From a checkpoint of a small transformer trained on Wikipedia: a variant of Adam for these matrices, 517M tokens.
Each number is 128 + 24 x the weight over the matrix's rms, rounded and kept within 0 to 255. Layers, rows and columns count from 0.

# layer 4 MLP up, 1024x576, rms 0.0289, rows 193-203, columns 384-479
[[165 167 114 128 113 134 123 137 111 172 114  81 105 128 129 139 120 130 118 108 136 142 111 137 142 147 124 158 108 125 120 119 168 138 143 130 147 125 144 136 126 103  86 132 139 112 139 148 133 124 157 155 156 116 128 139 107  69 117 130 172 126 135 145 157 144 117 131 132 137 109 110 113 161 133  99 133 111 126 161 104 152 135 146 136 101 137 122 132 124 155 163 137 134 135 115]
 [133 118  99 122  71 111  97 161 129 113 149 123 137 104 100 103 132 146 128 142 170 194 145 105 123 171 116 116 127 113  95 146  97 119 110 164  93 117 174 147 128 131 148  86 124 113 153  91 106 138 159 178 113 149 178 127 117 122 100 113 153 154 168 154 143 170 115 155 138 136 143 148  62 124 134 160  87 135 142  84 128 129 144 135  83 138 142 142 144 154 138 100  98 148 127 149]
 [147 117 125  87  94 105 100 160 112 124 162 139 103 120 103 152  93 102 129 105 172 158 116 125 189 138 120 136 134 150  89 188 117 148 111 142 124 138 126 169 125 182 116 106 162 164  99 121 121 164 120 173 132  95  87 112 108  86 147 147 170  96  90 122  76  88 138 124 105 134 129 140 107 128 135 124 160 106 147 142 114 107 146 142 113 137 106 107 123  88 134 102  82  99 144 131]
 [149 133 108 152 123 120  92  72 129  85 119 141 148 141 138 132 177 186  78 148 127 109 147 140 130 115 140 127 134 141 134 122 125 138 166 103  68  95 139 115 117 153 133 159 144 136 123 169 109 138 127  96 121 156 141 132 114 112 144 127 132 140 142 130 126 145 110 141 143 126  93 135 142 123 131 133 134 119 110 151 168 136 123  93 118 118  96 167 102 119  97  85 112 138 123 108]
 [130 132 151 140 100 167 113 126 134 119 159 119 123 112 106  90 134 133 127 119 121 120 128 135 133 111 124 151 107 164 110 127 133 134 132 122 149  81 117 151 112 177 138 136 123 156 177 163 126 153 132 134 113 186 102 158 154 145 108  79 110 136 151 135 159  86 131 107 116 123 136 108  96 102 123 136 143 104 103 135 128  87 131 130 127 134 113 100  96  84  76  84 132 133 106 125]
 [ 87 144  99  94 136 115 169 130 122 148  92 184 142 113 114 122 135  74 126 138 151 109 108  78 138 155 125  89  94 104 104 166 123 126 114 135 107 134 121 127 153 133 125 111 124 165 108 124 130 130 108 129 110 134 146 115 134 121  81  85 107 135 141 103 108 164 120  91 155 153 103 139 124 149 129 163 118 159 109 104  94  97 117 130 162  83 128 127 108 108 106 132 136 151 151 113]
 [130 109 163 187 132 116 132 125 147  95 155 113 143 180 109 130 125  88 102 146 151 127 130 112 102 121 156 134 130 102 174 130 101  67 137 127 119  95  91 132 140 136 177 126 111 149 142 116 157  90 124 126 156 139 131 127 146 131 107 115 157 129 189 160 172 118 145 130 125 125 118 130 143 147  95 129 124 144 124  95 129 115  99 112 118 121 138 107 136 127 144 107  89 153 118 180]
 [129 143 132  64 162 119 140 146  79  96 112  84 149 125 150 130 195  97 124 140 113 114 119 150 153 161 130 145  77 116 141 125 133 161 151 128  96 154 140 157 136 159 140 151 142 152 116 104 137 142 129 100  89 134 150 139  96 131 146 140 100 148 103 130 105 142 119 131 127 137 133 150 121 150 162 178  87 133 130 128 134 137 162 143 138  90 144 156 135 166 117 131 149 139 110 140]
 [162 145 125 123  71 106  95 149 135 164  97 100 103 123 130 129 144 119  95 102 109  99 152 157 138 148 129 112 119 102  94 104 167 125 120 119 112 163 140 112 126  88 129 140 115 117 148 120 138 141 154 129 126 125 129 130 115 108 118 155 127 147 110 129  84 136 125 128 125 140 147  92 152 134 114 144 114 130 122 113 140 116 153 147 130 142 167 122 151 118 152 142 157 126 161 179]
 [129  90 122 146 125 140 129 151 110 107 135 138 132 139 112 167 119 114  87 143 126 208 141 113 174 183 149 167 180 130 116 151 105 113 124 127 109 111 151 144 123 118 117  93 120 120 116 153 126  84 121 146  64 175  94  72 175 106 124 169 130  93 113 128 168 138 126 130 126 127 152 133 162 108 133 166 131 157  84 181 122 110 124 128 114 125 115 181 141 140  61 109 138 119 115 130]
 [127 154 119 170 132 135 152  93 121 176 107 101 120 124 138 118 133 124 119 109 111 134 129 115 122 129 119 138 142 140 145 130 167 141 148  93 175 134 129 169 135 124 116 166 127 102 129 145 105  85 117 115 148 133  85 153 174 113 132 123 119 137  91 113 163 129 150 136 114 166 158  89 195 129 141 121 103 176 146 162 108 121 177 155 145 118 168 145 142 115 143 132 136 123 100 186]]
# layer 4 MLP down (transposed), 1024x576, rms 0.0224, rows 193-203, columns 384-479
[[ 77 150 162 134 139 118 148 149 110 114 112 143 129 106 133 145 161 126 128 130 142 111 122 126 107 137 138  87 169 139 114 100 101 146 117 132 133 116 119 114 142 170 171 148 114 147 123 131 105 151 126 119 124 157 114 116 153 181 129 131 105 119 125 140 134 134 140 122 132 114 132 115 121 111 148 148 119 123 112  77 122  99 122 108 107 108 104 139 147 167  84 104 103 121 144 128]
 [119 117  79  92 120 136 183 120 110  98 162 165 135  75 141 132 103 141 126 136 133 134 114 110 133  76 125 158 123 149 138 133 149 153 125 100 134 151 110 117 119 156 140 117 121 105 110 100 123 181 102 104 128 117 125 183 160 111  92 152 139 132 116  73 103 108 134 103 169 144 111 138 148  94 103 163 161 159 118 156 132 156 100 114 158  87 112 117  80 113 126 115 150 100 153 128]
 [ 87 115 100 135 151 118 133 119 137 108 118 115 130  97 176 121 145 124 121 101 125 155 131 109 129 112  95  89 118 122 132 135 146 113 156 126 126 149 140 113 128 116 118 112 147  78 142 130 161 153 102 108  91  92 146 131 158 145 113 154 112 177 146 109 139 133 101 117 128  84 174 156  91 105 141 134 117 179 107 137 151 112 121 123 146 111  76 142 144 111  92 148 180 175 115 150]
 [130 149 115 102 131 149 138 134  85 150 173 109 132 134 104 115 108 126 116 108 130 155 131 163 162 112 115 117 119 123 153 137 102 105 120 203  95 112 156 148 160 123 154 114 138 155 140 142  96 165 116 185 146  68 127 160 128 134 139 117 111 141 149  99 172 121 180 107 133 152 127 143 129 165 113 138 125 129 102 116 116 129 123 142  86 127 119 190 122 134 150 125  99  77 135 143]
 [137 112 103 112 165 148 101 136 120 125 166 136 105  96 166 125 155 143 118 147 141 128 161 160 120 129 136 137 147 164  92 113 129 143 132 188 152 111 141  82 133 141 104  99 148  87  81 126 116 103 155 137 163 113 133  91 118 122 120 168 130 142  98 166 109 151  97 115 175 129 130 131 130 127 142 143 136 118  87  89 105  82 138 102 112 132  85 166 152 149 174  96 131 211 131 103]
 [141 125 123  98 101 127 141 123 157 136 161 134 159  93  82 112 127  83 139 134 121 158 131 107 160 148 130 114 149 148 149 106 150 169 110 151  99 171 114 128 131  63 137 110  91 162  93 146 134 117 164 147 115 110 131 137 114 132 100 132 111 185 104 140 124 142 108 156  97 125 138 118 129 124  92 102 113 171 143 152 146  99 146 151 150 117 155 141  93 152 158 146 167  92 118 130]
 [142 150 144 101 128 121 121  98  91 164 121 131 128 174 102 147 121 147 139 115 128 108  83  88 121 150 124 115 103 122 134 112 126 135 129 142 106 157 102  85 173 122 117  87 146 147 122 161 150  94 149 122  93 159 147  79 109 144 140 152 124 146 110 132 131 158 107 139 111 104 159 114 137 124 148 145  92 116 154 140 117 189 130  76 153 127 152 154 146 150 177 143 108 136 138 105]
 [121 152 149 146 109 146 111 148 170 151 109 112 149  86 164 140 114  97 174 115  74 109  54 149  97 150  89 133 122  93 128 101 123 122 160 118 182 131 100 116 116 167 139  87  62 112 143 152 146 146  91 127 164 133 128 139 151 127 109 101 147 128 158 143 120 107 152 136 141 125 123 128  92 135 102 121 122 191 146 124 166 175 127 127 128 185 114 145 136  98 146 108 122 161 142  87]
 [ 76 130 111 114 174 155 151 130 117 118 123 142 127 147 149 138  96 140 141 176 130 141  94 146 104 128 129 144 120 196 169 162 113 130 128 157 125 121 121 138 137 165 106 123 131 126 113 129 123 133 111 117 133 149 120 130 112 121 134 136 149 133 130  93 166 112 129 118 100 128 121 160  83 130 145 132 150 134 145 123 130 118 127 133 110 100 120 143  95 137 109 124  96 125  91  82]
 [161 130  88 132 151  96 127 110 169 111 121 131 149 147 110 121 101 113 117 138 133 146 117 101 168 123 156 114 163  88 138 105 127 150 105 103 140 108 113 142 143 158 174 119 160 118 129  91 121 147 105 134  82 131 166  96 152 116 167 107 154 177 145  71 180 151 157  83 172 168  59 140 172 114 126 115 146 128 172 123 120 126 139 108 144 114 127 144 117 126 147 101 180  40 122 153]
 [100  75  84 141 144 143 138 140 154 128 110 130 145 189 118 117  95 158  99 165 175 181 104  82 127 146 131 153 124 147 102 104 117 129 112 154 147 144 109 152 131 122 138  68 140 127 162  54 138 125 130 106  88 117 144 182 110  75 155 147 165 157 169 119 121 130 122 148 145 113 151 138  77 135  99 125 137 114 147 140 140 116 154 115 131 110  71 131 174 119 157 109 110 120 107 163]]
# layer 4 MLP gate, 1024x576, rms 0.0268, rows 194-204, columns 384-479
[[134 148 150  84 135 104 114 181 167 156 138 127 152 154  99  86 140 155 108 158 160 133 160 119 100 123 105 131 133 132 146  86 105 106 113 130 129 138 143 128 124 108 143  97 157 134 154 127 103 121 146  95 106 138 127 187 138 144 133 132 118 182 125 181 139 170 128 149 142 148 128 141  84  94 131 112 113 147 147  96 114  77 127 115 127 119 142 126 106 105 160 104 114 114 158 138]
 [133 129 124 103 130 120 145 116 153 162 150 109 136  99  80  98 170 114 155  99 129  83 162 144 150 123 118  89 136 131 127 107 146 125 100 156 105 132 138 147 171 120 111  83 136 129 158 107  89 132 162 115 113 137 134 112 147 125 152 151  91 131 157  92 121 137 130 136 165 139 106 119 110  91 117 120 110 118 145 116 103 101 135 174 151 132 131 100 123 118 135 176 159 153  89 138]
 [127  89 146  76 118 160 106 149 116 140 160 119 127 150 102 108  71 132 121 126 155 138 135 177 153 129 127 103 101 155 140 133  97 127 109 169 162 132 163 129 173 130 123  99 121 104 163 129 100 145 113 134 132 113 126 123 114 136 148 133  91 123 131 138 125 138 124 115 132 127 112 127 131  69 114 122 136 159 122 112 107 163 138 138 118 118 126 152 122 130 126 149  97 127 125 132]
 [118 146 149 109 146 133 126 131 115 165 145 135 151 102 103 133 144 142 115 108 126 135 131 156 148 134 146 132 124 120 122 114 113 106 114  98 172 140 134 131 156 106 153 110 133  73 125 180 105 124 151 132 129 168 135 133 136  95 101 106 115 102 114  95 163  90 130 145 136 101 154 172 134  98 123 130  83 192 165 178  77  89 123 161 121 107  99 141 116 141 121 107 110 124 171 152]
 [178 171 121 131 131 132 159 134  88  98 158 129 140 162 106  82 126 130 165 148 115 154 166 153 127 107 104 108 149 126 157  70 111 114 168 128 141 131 104 172 166 114 129 118 152 121 149  87  90 112 117  67 149  97 168 129 160  93 157 144 123 176 146 136 143 106 115 130 114 135 104 149 129 116 130 124  84  91 123 110 161 110 151 126  67 124 117 159 120 145  90 121  84 110 133 152]
 [110 155 125 111 115 117 157 118 137 123 132 131 163 131  86 115 184 151 144 163 177 109 155 114 136 152 145  88 143 143 130 123 104 110 158 127 117 118 110 174  92 150 122 121 125 109  85  80 120  62 146 100 114  95 101 123 164 122 165 129  80 100 163 116 124 103 141 154 128 155 121 101 115 140  98 164 120 113  84 151 123  89 117 127 113 157 130 109  91 138 108  82 138 121 137 154]
 [103 140 141  75 130 156 122  92 134 126 120 131 189 130 137 122 132 161 128 159 146 144 142 110 118 105  88 152 146 155  92 114 123 144 144 132 101 135 124 121 154 105 164 117 209  94 149 105 120 100 128  70 108 129 187 120 146 100 121 124 118 126 163 117  96  87 118 135 140 151 111 154 143 144 164 137 174 102  93 158 134 107 135  86 102 152 149 126 120 119  76 149  70  94  76  90]
 [122 123 111 104 139 114 143 102 109 122 105 112 140 126  78 107 140 130 164  91 148 150  80 142 143 140 117 154 149 135 133 120 160 136 126 153  94 134 154 105 131 139 118 108 139 132 129 108 138 126 101 100 116 114  95 130 125 124 114  86 131 116 153 146 120 129 150 125 151 103 149 100 137 136  63 115 114  75 144 105 122 136 122 138 113 133 105 131 153 147 105 109 142 138 119 128]
 [139 110  96 110 130 165 131  94 136 135 113  95  96 165 105  95 153 132 104 139 121 104 138 145 116 118 120 133 151 145 139 132 123  97 111 123 140 135 110 128 132 144  99  98  71 113  90  98 126 113 124 125  98  57 140  94 166 136 134 175 108 114 143 135 111  80 135 150 104 150 147 148 118 131 124 113 143 137 141 126 113 100  91 155 119 161 105  94  81 166 133 121 122 117  89 127]
 [ 93  82 156  91 112 141  95 138 157 119 122 111 134 132 147 160 152 138 140 139 134 146 161 141 121 133 159 145 152 199 102 117 141 132 129 101 126  97 162 127 163 123 148  72 124 144 115  99 107 139 147 121  82  98 169 130 129 132 108 154 132 153 136 145  97 118 142 123 184 174  97 142  77  88 122 103 153 118 133 137 116 131 100 119 129 117 144 128  84 112 132  96 140 118 137 113]
 [131 187 168 149 149 167  75  69 151 151 101  94 149  90 138 107 141 105 130 141 128 126  92 126 153 124 153 101 134 140 101 132 102 128 103 126 128 141 112  95 120 109  74 141  98  92 116 115 130 133 164 130 117 160 111 141 110 166 110  82 138 114  99  87  89  87 154 123 144 127 107 152 105  89 132 125  95 117 121 140 128 151 153 175  97 158 164  92 107 134  97  82 170 119 136 141]]